From a checkpoint of a small transformer trained on Wikipedia: width 448, ALiBi.
Each number is 500 + 40 x the weight over its row's rms, rounded and kept within 0 to 999. Layers, rows and columns count from 0. Numbers have three digits each. The size before them is the row's rms in percent of the matrix's.

# layer 2 MLP down (transposed), 1792x448, rms 0.0152, rows 1073-1101, columns 112-223
100:445513545484556528474435509504502496531505497446543433477510565470526533480484445549508462518452519517412427448536472489491490538481519449511548452478466505525457567475466483454546426490481513475590455478514484541527441508427482546479476477539469533518528497465537457495506528504450494505550477435553482498497549480598510481469499498573
109:456507565487534485489509522412485548545481448559481499459521446575541544467542466536520500513433475457490492559473495547441477512506511447532494554546458413491494540482520559503516523505497543459485509519536439567416472503507421582490467450398495436519531540497536534534509458510523457474477503459508473493489484466426537526560506489456
086:546483465487485470459473509452498563507478494519520502514513540523555468513429438459498490508475515454446491488544450526487480503565508533443490496490501466471517562500539480475516522531467526521527523553497451480494486465479423540521492572600458495492493547530386506516479478469527464507508503544463540514432532447509487455586516466498
120:593523508520539546493437518437511451488522464583524519548539497524434551554461454469503507489467445507495548484430554458524511469555431473488566519504510489501495437417445502480416558507500401483431498547482525446507451580409572469559557502506511533558421512435606534486512461478457501522524547560525549491515533557522531458473573524502
100:475475541514531543535485430532576558563522477510497414519508519505472503457463453468531558520547489471533446524517434429544582464524462535472407556481470426580553480507500506497581493488428516464521526590524443501478457449465553452479501513483514465452536530449472456506445504525493491493482512559452496508514498495581528508532475453521
097:518505531540515516553525450464502460568488523497568543528531513540449408503488413414514471528506537501493524536402445507430583499489548556486456551500518460497557571446458442450446491431497528489539546513464509522523504616432497532399503511515542482523551530531401519459510537475464477482483471441482533474540518549497439508477570515507
088:547508476495552480442472531573494505529470494503514433415570527539462459492481521552441480519435505492500502497513556528522483524450516488524552496422428524481572441530476490516455482453517548476515438477529556521481516540528519529503506522452468479423575462450470480507524472503486496483476576492532446453546444484526498474436528515529
105:475509461478558443454479483498482504525531419452452449569542525435509431446506435456557488542439470521493500534513358456509528525395520467485417535502472467501535434518487437435550508476547510442502558531442516495540558504487549464545464468536480483524471497521491492515433469546528576476522476520448463491520427466466458557494451486508
097:482471513453502481570480530566521573458502518494494480443403516506618506414555497476538501477594480482513455490528452514518440503516577499485527491506466534556476513568471528488573526561431536519463403501423532506514523477506541589462512509501415544523526518573559543461463469457551429414494486562473481562482512495546572520489419492499
102:490474494465581571508526449534487566359482556489534467544494493552460457442523538484485523469580484473435588524460545480461520461606514439586390516485501470482505496606509553504506450485519508494483525520514530455481542514442526505500498476469509513475471455502485561531595581492470509486521451467460480463478524527501559454537479489534
103:449535521472462475543545506488511459518482542505512457507439438531510491493476522479504475550512465481432480534496501475574507517504455497561512559496507631479524570515487461431549481523499533507537433504437488539437455502466520542499484504528500462518476485535522492490559508501495532461558458559464440472587444556502507445482474478455
113:547484562536526424446489579511463470575473464519535546510504398531511510437438477505513516496433444517434508471458516489506549543563491555461546431535527492515545455449454515449429502485576520501474491466573516440478547617519511548518462424456472544540525408441435511521469449494455510454440495465497518498531490564522504532575497513476
113:445518474482463469416489477487495499555509555478514507468490505499456522493394485467499381528475413503504509462559564402538458357501423543479425523542498495395533494539499528546504481542488489504499494497474500460512476431511473461503491495424559495455564483482490511444510533491526542521479504533475495465452447477456487423529478537463
097:478476525492463533522541465458483559455475515516493498509566559490570516498506485535427458545540529509545537545466538497470474467457494568474501498467552534604469532525567428530504549584449439479468533490485473407529552508535511522470511509505562478535526533467547505570458485504505503521542502518476494514599485434428562486486501513472
019:474528498525487499580525416452468463462493482465544457455556590548499520518507527456489507596469428502402528460519459544535434519482495457425556506470540496522430464471572560487472487527506498545483464429538561553502500466513455472539529516498516504434567517518463475502489516504530448464507450547561484471497488489536441520481469565513
086:517494469566587509525525508471435446497509517447510455547432464451548624498470513525553468486467451483435529515451558474521469541500391466502518449448509543535507585475506534411510472527516530516455471436479506480472508553485458515458532453434529445542483513512434526495556502492526475473483479564545478524473466495551542497522502507506
089:503484504497470434501523548438512488508422441538442477472577566558492605525492572524513523548551503410492541494469537440548501489494440505441483541512488593545535516523483449517455501492463506472517537459468543550419476443493479563444476466463527514536529433453486589512521506495477571429475478527472508543461480559523444528486500496517
119:481573539459537556470549529469537414479493590484532465544481599505514471463562536584504562572517511482430541525468524474501493570458535444514457471445442477428458475511500531516579475453444500501484444519456528502435468462525515481507536393454512451507495519494570516506561532483517514513533474508433488521464535539545517485524511434498
098:513411471483465515466491429491451461450426521460474586487534524501491462446505437518509515474491561484472511476444431556480566427572525497488517482565419487530553482507427504521479512507503473542525511490443487448443467487442509516557468482492473456572453405481494458494499449449541525539443557481528530551457478489531475538532554511469
101:508485462457539546499544490491493535457494467519516458464506419504521498487448491514534531456477423499482469478484530477488493499500447495516529537502429449520491486499573471600536445544435472522456594540470601519476589568503526564498506526468441525519513415520420511482425478476589558483488528526459473492544580504416435486528534505488
098:465525481519520495416506468489473518455531447536488537503487502562522466520499530494461549524499515456453479560510502603446568500516530516474465534449441424520507494520468455478474514540498599519552558574461465493475529506494491547470544604541413518474463563419492512557545450533462490575521438472555498518500560507554493561541422474500
097:554508485577497495513499418486539431592581521469430594564514482481518490429545496401607449548468513581548516449574425488514516487470513477466563471515516478460488478480547498458496452416510476499451533429490556518533504505488499470530497480427495448523521444495541535498453497512552495464498548456465475478527494480544559487488524499451
107:543475442531512532525506484505485473485448437492526571471427503460477577505403524520510517475549520442492535490466532530474427476499505465534491521528488436502528517498522515540540517525571514527436553452453442549500478479557472487571587490437500524529498466482492452489489477483541423603549567417506497567526535517468417488521512501443
094:555462457499547491426551580483526635509463508450471572561549494452462497550505462505452515550472521564451468481482423442489554452557475457536588505509509541445474516481534502487523440506482520505478480513538502521498498469446527450516517458468526467522557458535525496539461551487510587483467545556474580486512475509544511530445535491439
094:473543435467543545452436482464477585418514463492509434484422435486490495508491520551485493488491451509516534506486575488520545473424551440535501488477389595476495456549551542466387436528543488464402557539562445469477455445491498503557479559522486547460466451526597503511447496535511501479477472512472492540462513479559469529502514482489
092:494504477512540449438490446479539487445506576493567521470430515495570514588455552541587480497472517491566521471519550505479457571505449473488506508485481401489543491460523481515509498517512447501519524500521457496515499456488570488474514529490463520530490528465484506474487544532471485531537548548515477553486508487582507571480495468494
092:507478425443509415462523433532478502585549509443499502521430481493481459526505524511503472508427465568482514525512448439473492487600492478520608457566459555459512519498490469474533469488454476502506512512532496542493470505503497544509494418512483471514504483475492504503535441568529519431422577505486501525471433471567557501462501533526
127:496505475528496548467502556513429440501504441526480491473400477519430555420454466521506547464517444514494540531540539518481558501597493435508550555490465553461430563632550522487521499487515549542478464496523484506536525475540490546443515554498509463388535512517442421531489422549562471472413485585448426468410487493520551488455488521482
096:504511543488514473498521495549521491476443470468505581442510500472457507489489540543469471444473544496508495512516543504474461565444560558489573554511455476482486434425480504476456522499523560448466543528503530534510446472532543453541447554473543528511518556449426534514545545517454519461467496483495537532455495468549531481462504476446
# layer 2 MLP up, 1792x448, rms 0.0268, rows 1074-1102, columns 112-223
105:540503531508545508448440554515485494425456492498545504468529478513564505558499508548499498554492531471537455492537512499431517516575547468513442518499441542508429525440506514510514551550480450490472429450537501487542516469497489477505499591538407547488499499497456609536511521485526520461456497494475503474460534527456506541474459527462
096:564528447545526484481508517560463536525546549467496479602449587460510550468512467518506514480520511530532434479495562520539515531434441494503514522474477469535536466464513522451513549551483506495500525446492443577549509537396574480422505438530467472519551508493499539500491517481464537477537437437489510473512484526526469505426478501549
111:542498486490477493505431488516493463494489532560487535483487511510464559517567453461515551534466516517527497467514541536455529487508524466427534510503521534496527419456487446529510437623506438445541492478483559475548552513471543532536572509534418487526533509478546500534490556513438492549489488511522565511529565471521472497506512460488
101:487465538527492412473488529463517500481516460533472473480443493496476512596488507538502462555522481493529547503477516543481503542528431509494502535511522509497542471480501404451526524484487539488440486557444489476505511433473440494520494463461492532538470491557518525451456526425507378473538582504462476534477486551504438458449549514466
107:503486450500596477500392520484520375523456449567532540508485553563473571518523483489529497517454563494518509497460484519552457533503490415447523462508532457540542481467443532529477483527449440515541505477467543493455471548520429544568522559473580482518432455532535461504523513481451479485581522491491495510517567520495532424521437558516
094:567490460503565515494476524488505497429438512583491535501545561509429559500515458493462452484482519414564478499524480506508476483484523465510468492497500481438466558501489512575457532539532455520496470595545514484521479506530531489509500501480450515557448492480491553477506510519494510541523386480470446515452454567529505480479486468431
107:473549478477435527644510483510473487556535500469496515495519542545482498502518538499488496490582563545459500528434499542483492543461483501572465554526475486565512529425504558479488486543525466457506550482540538481507563464472435539515489490533457580488534410546459538477416548499560499499517450441441514551477564500548404512513460533584
106:518554549448558467530471509529463503464550427571550492389561496538543457551545484507431442501517485477562468503494471488475487532570450515474449496539553487482542465496497565470445486527534523447511484457534485461599506402464559464535492561474468574449557493555468511525436465486526431472511464492463501542513538533443484544522485503483
103:455455477481455494522438534511479415476518518505582546385482544488511461544493516590452456456528510502514525514427502583504506516485454513579462474467510519483514524499543549481488423484562439511529440496572476441483516503445457535506539488522529487534455497503531553467492554477479465445536555525502547484506555528460451471484443474486
102:508534500503535479591495573480517471445539481492470445450514434576454535538486455462479519504490464528472470486415473555507482559511439513572509555503525482487494562469474526439520565495533439522496492474547479458514517512427500576544462475549511544520498511541511543443487461504594457477543512532486461488530554559489478479497508525506
106:523471576420551457515508504446503462452459500560504540509428504509472465515533439544576514561523504453483500396495520628499434521448534496458508505467512444526507432492550537493444548528567514519485518485553554484494502487520503529603492528528506497551599470521484481539485525502396507447528462578531428414437495504504500492501437448496
092:510519526388442510469490479512456433441488449495540547454525574517476486513443528537477479527542471506518500489529500502478509527478451476495443489428488559499505487505485477498502530489458511522499514464478500490542511475510500527533538465485455534453476548503469566516580492506594486461508523498475538521517551530493452526499531480501
092:410478554502524501519496466529468497469550555502495415483542480503557519489517537478530471504529493458481413498583522500469587469515455498425473521539518503507447598540459544448456443525524559463530437560522430464545528469494568513471603548483402544422449501522500497530524540453501480456485420564425540552509561451537463480455503444522
037:492447476454504528445520507495501472495474475481488544563423546480561442499502468535497599517532483441575476476498549532492517566520483541479466529524479555566566531506472480423590551495590488449523490539492527459526500530567606486444509519561501497512481489467523392497509528491452542414501494551389484520509429478491593558557556503491
102:541509602473564614496491499503464460551490487494558494526540486465505559508490489519552542556543494490561465475488514566492481500480546558454571432491525479486461506493528587529571551524485559495497540502586510513485531480455464494448502541562511480455475504482424473518451476490466510506525458533498493535469477521472429517512425494447
093:548475494480500484484501558506528500502517512550540475463478512533572498495591579501534493566462438503511450540474494523535525478492495532520487431477579526554512436497468488464507513523536540429504449437527465473544518452447494474524486462523456560521515534524462560491517602533491487563615519560501501532470522549456437547484533484515
112:482564504458491482595496575506490506546504536473574454566525531547537479456537485541471566615451595479481451476511517473519513492507499455526492501522419432507515472509496553439452545500457473524488481517451496444532463564519530457535602449502507479508485527482500490456496525499577450505560485531510511528518530567527455447448483455513
103:459559430492505372557459449556512518535530514501464500503449569476448510514462485461450494511534530510483485497463536571496540521508416511548543444490506533541523538489484497558450512473479530557517437453472508488428621484433473460503545429520495467484507540512465559504589567459509515516534516458494475453486470499514506523527594448522
098:468560472505481418501425559462464461462494478519511467455508507553506489539537509532494580560518509512495447521440457546512512528495507520529485510461460528464487436405499468486553505537544441490548545413482486527464552546483506511502506463528484498479566480499466541514423497497461508445507493524555526506553499514561436548403417536531
110:464428447511497510496476479463468507464563503506544455454540543594510517574508458552496481532472576490476512452491481486439479523488494482528540469473499485475525528508437526508512487532525525489521467497556510450478532453437481516445547527561477503454508527547538480558542583428527505467556584504467534541464556513433462532551506471502
090:497512468539513469524463451579499545457485529489551497526518533540530506523539516624456527515519609458530467541495492507443492529461544455508532553423441493583540509409509471485500559486499526509514436503549512467445483564494524586490550492521503489475483533498476547568462467497489585465532500492492505470515523619554468440468500473579
105:449518464511471532491480459609454521559539531492552438495513570484451544478518420450505580519470508562478436431470544517493522486550507523481475484498465535488483487556480494484521490524484533470518464492537493487504521569467445484529461469560488466528535572472531554508506486436517531529517463477498527443460489540527487526495464518464
090:581523497541461468474442474531502493469485478519538507477517520544526496552484481563457481518486542438544491465487485517457490485449524489422425457493536521490517517555555533520454504527465570511518522435557409562554520443507548447521507439583491477486504543488490544481490491470481528478534550499530529531547449503561446467535425519503
102:537503483525529501564502490583477432484465522574456528431505467503495470470528535538467508462505510503451429511501461490473518454570462482539503513445454455515503435471388542586534490530504504430497474425544518438507540523455519477485550490548491537545428513563501455505491500490507483419547506408441551460536615542548485500479562486563
100:457548510508532510493476537551474479475466508523508547501448506445477542514409437537531464429583523496464440516484546581562495528474470464526518481469518506472440490506574583456509468522465565490485409557477537550551462487545523464559482522565442515485454462502510498529502506491517555529437487484472443490534512546546481412455485494459
100:449533468484518469447565478540516455460476573491504465443455549482485522491437497537447545436515490513513516490432522541506529585515478480544432518517491524487546498493472534537468470485525530451506525497533472476478544510456493507567519499505526474503504481467511519556488560479445505401520535534451527577469517553569481429502547453473
107:512493498536538472584442528500361539491572474506545472505487473493469522530512514545526523480503489437531452450467539531477444501572506464510533556475448473501457456450489535508511517518458507468484433491502490444540483505541550593456531463563513552532401521525532566553428577569561462505511462436510511460501541498524523468481485537532
102:481475516527457486520519526553527446472446548499507435468486519543461538506484510510481459545517482466453550561473526490412525489549468522580585457535588458475480521514526433437546515543539520547595532540521500490522517447523497491556531511528429549466457479519533473502517479455459464464556457538532498547469534505561497451409496508489
111:449504451505497421559496439503450521472542410536501474508373491419497547484436541502493486541547446539428506503469564490434474492472492465513512458452441386518607535525537467483504531525471529467576486555539457511480512431520418496554474475589444550456444499554498451523509522423511536542532448459501432505526530506530480516484465482529